{"n_layer": 8, "n_kv_head": 2, "norm": "layernorm", "norm_eps": 1e-05, "positions": "rope", "rope_base": 10000.0, "rope_fraction": 1.0, "parallel_block": false, "init_std_qkv": 0.0398, "init_std_o": 0.0, "lr_head": 0.00941, "warmup_steps": 200, "schedule": "wsd", "batch_tokens": 65536, "seq_len": 512}
Each number is 128 + 24 x the weight over its row's rms, rounded and kept within 0 to 255. Layers, rows and columns count from 0. Numbers have three digits each. The size before them is the row's rms in percent of the matrix's.

# down: layer 5 MLP down (transposed), 576x224, rms 0.172, rows 565-575, columns 0-111
# gate: layer 5 MLP gate, 576x224, rms 0.22, rows 566-575, columns 0-111
# up: layer 5 MLP up, 576x224, rms 0.227, rows 566-575, columns 0-111
down565 103:141165148127151129114141145098133102108142165173119095142113106130121117097135113137088092113133132106093107136160140147129151140164120154120143153135125130136154086111149114157118134123092110142103112166110060147099148144115129113146120174093117116132159145142134162157096105124105143109179105118144110145169104118128128119138089120139
gate566 106:120143130140157149117166101144114152143141135137126136139146128183128176138153105081127151084106137096088134091116116118146130117119148126145087119077138142117093130162126112140121153154161198146113135150122117119167130133080149121132091125147083124145128089131134175112109131134094092087098147140116126143133143110144115130060164135131
up566 105:103173148114147098109126151133100102165123152165160152148168153137148117133128095101167103099176136117122122176116129135143151070115137126157147114128134155134115145149169143127073142117099110138132145152138135093104148122112098141102106124125130141161109121114138140114111136091114120104162105143132160127155131096089106143104143122133
down566 106:125137107137110068123138144110139125096138098160111128115108121168108178153109124132105154188147157129131125090105090158118129129087071121119145126114160136135138137135151128142090139094123160129149140145130125193099107137115135124110090077092125098153147100129140153142106177118108153103124152120070127121159130132143114147089128149129
gate567 101:145105127135093108140123097057167094116128146112166098119124117159140123144133110123195145166118119101098122133105098126099137110108131096117120111120140082147118149117123064137139110084126136165117101118071169101137106099119102141109099114162120098095128134162118125135162111156108137133120150159127099089134153153132120110100099155150
up567 100:111137113095120135152149123132107143148143123129172135131144091135122119077158096060138129096103140120173098153180085131107161104137141096143136133190113120099128133128135105106089142156177089116157086169174162145099097101146117125091128116111133110156112121141113103171131140124151130110140164096135146129111160117103126105128129124149
down567 103:106124072172086121114129146100186103111084089122202113127121097115162123151146118148175140108091110127107139137131105134132100159112073146153142163134113079106130140154144153132130094151094118133133105107122135085080121113154141115149151131094119090168157128133140115159118129139132120133114141112134146114105114110127095125163134101192
gate568 094:126091122140126136118129125107122089148136130146116116124121145133123131102161099130130147138133125143149139139088142144138152121164142092123113120125111113134117119112113067115119141169138184135120146128108138138132122073112134150128140102116056179128125120147120110165130137121159080127116150099160121143091163139122115146124146142132
up568 097:139143176158122089162112137132168144134133138157084114103083102071118114152165132115106118129136127145147131136109118130159129118125152163138116169136127124109152090116150138139129125083101141083104137105120109116101163167147114111096087120143125151156168118096131115104123156124163103182153136115137146149120157126142114133099101106138
down568 104:111159134146113110124043140108118130118128126092110124180151109108140148142126146133084139112116136092111131124131121120119103142089146136125119143115144131116096157113145086130132078079126121084117078122139095136101121127158119086168131158165148125152118132077155115092132146124116160138129101112172164108130094112124152115128145170114
gate569 095:107157159152117094095105153105131148139099134125135135126131128114125127131140157120118134088119117176168131136132125121123163106148122133135184125150109096143138106103097154128123116096135107136146157148096159132122101118133091088089135132118099117135143114148137130136161123103185111132126102137187121118098135139128103129131133126081
up569 103:114107150124136140102160134161114143138111125157131119111145101149104095172102086156156122113082132132130077128110130114175129104095113141101163092126141150135134113172157118131097108134155114133161114127152174120143156125102163107125135120133117119126134108153099107109138158154092144158126130163137172104168092134137120121135131130117
down569 101:107141131122110152093106130152140140111178136123128100101103103149122164146101123160168109120113142093081132119125115125141089089141123134143153112125156122126181121130183088158148119142085151115106162146124131122118123138084181133114155132160182161135105126124117107152134121071142170141099087144134139125166132065108150129131122125130
gate570 100:078138111153167114099078117094156138095119139144124131119081096124118107128102157125145134095127131134114143120141178147120109119111175152150166167163151131143088151140103170087130171151100173140108106146162108105124105127107108149153135118140111153116139122102115126094093135145144131129071143142141100124155109150147106121109139105129
up570 102:165126106152106175098115144126118143151116150112126133129109127080118117135138054158180113103163141151120143135116147105124106148190111157091112122162121095125079155108145118160156124125151122128173131135134135127141119156080132141125147091093128118148148137146149149140122131075139143126166107146115123122127169105123087137125137160106
down570 101:134138130106147105124110140126131120109104138132142169123151164138123084102134140141162148120133143136163129148107120149112134082109135121117137124166118123093158125158117135134139097130123152118101123126093160119074115146112114163150104140104113115124115099126142120082096120148146167107142138125156086132155106117142113110084142130138
gate571 109:110115122095112113100120126119104127101122099103110081139145088119121131162157135099101114091104147111152102127147102120051122103093130098117171128102089117146162146117114111102121172116144177121175133089157112129083065143127105143095148124141150140140129157154145152168110122157119133163117117191086157131111139153131137115130158168181
up571 107:129147144124114140126091084091148139102081141087108130122170139161120106125193143137142098140139132138134132157126091106128131146157136170151145127116129142155092104149123118130115154157073125134088178100172117105097118112115114102091180132146126133122107122111142141128126116104152120146190119146173150143132120114124138128173130123120
down571 099:119165158104164125150168152108106129155146124142111124140128090188137124149159126118103112145142143165128096126125121140127111162087132138119115113121119088111145155115109154133130084129167129141168115162117125155098131097118125122087114129104121096156181119137130119107154096133144158136084143133093145165067151120135113133073120144186
gate572 098:120133104130134151127123112121164154140173144152147129126129113125151122108158149082107104107133196167128149118127110198124196100185110133174132166145119151154126160146098133165138145143105116141147131139087132137123108138116131112130157125108145099098156123126145096161121155200118162126117165177129139097136126138130152117132179146121
up572 103:124120126133161105163091157099064144162123155145118166119118103164112101118092125144141131084144124123130109141104151133133137145151169131133121109134188166175107118143188102111131147161144149151141124124135143141166112111143100122127145116128095128141152148134120102117120142148130136157095113117123092118129099163133094084089165113113
down572 101:124094102137113135104120154150125101095101181133141100083102143135131158162100149100137094108133098107122104092118077132119137126121189109149086158148088113098158088146118190150119127120142139133137139114154126087143133165133135136112127086159135139119148119138142101117116160109120112099148122151062102112188143152134133115132144098138
gate573 093:117096098091138174145087122075151138064113122182098124109162160152144123110157111125127136144134154110163110116170102123123157131131101147099148146121124120168111107185128116132111130107175125142161133126145158105121101121116089125107089115126124132166122135120143123127092175130165138100116111165101153114105158118132107130122108092163
up573 093:084104165145144106143124090133127102142180147127145158111122147107132157088119153150118127129131130137125170149095116112110125161139107148176155093119175177153113093151143123089117155137169125123090109157130120150128105125172128152117121133146149157155101105145152100105132125152085109167137121115112138084120103149148158148153142121122
down573 104:171098134110147102126132101109091115119157190129135156106118167101138143117110098134134135183178116125175139092121153133156146102086120107142110133101195124128113137125096147115110146131118137122144098142123161159160132136112143078114121164137139097069135134117080148128096078149092131157170142125130127139142088163138091105132090090132
gate574 120:162155089153138144146060114149156109150160099081160145138095119142142119136164145135148100122118177131122100163099157161106107154108139116133143161097114132084117148108141169154122161107122128095087116138082145123173111100191101141159138113108110137129139117123102127134116153098156089071118143119103149132113095104144136078133113174104
up574 113:123128155149142091167089135148146105121141121110136138121103103129120121158098131138113114138077147122152110106131161166093159145124115099127122212105140121119088113082161180177142138136114089110117095120126124101129127150148107163140128135115122127079131148123101157124174144148147099143139120153117167168088124091135150111122137154084
down574 106:126120158123142121148144136136142122121147127147094153153170120109102139121127133113122128125112149118163175157138118153155123137121121138110148118106147142105139173154118156131111158145100093114124148192114128104155119104132140123166145118127141135095114098122099140142157108122136117119154136141160160174115119145137119092122121141146
gate575 099:136160092140119150126139128115118140143097161122156145144107142138117134133125079109157126142093100127115108156156140125093099115126140128147127122129137126160092147124145160118138117119150108128125120129103097133138105123150142164145150120164115123152156087119140149143089119126126108085108119120104111139162126092109165122139158145114
up575 098:092120082113119156139130123130182148156082096176130132117110139132125102126088090118106148156158092126164137163130151124119112164096080109110161156100143130166092108162143141114119141125092121116125104079139104126121120117137096146109136113152135135115119112070106136151123095112165122159114120088120138143119106112102124086107122152100
down575 101:111146122082163114165126101126106117141117114117164152125112086143108133113121143138105088109111148101119129121099127108112146108078129109130128128134127128141099140127126089141157146142108121089159097093115110085106177133128105124138152158108126132149163127128124155147118108177163124096113144134085127082132138088172141085144105120162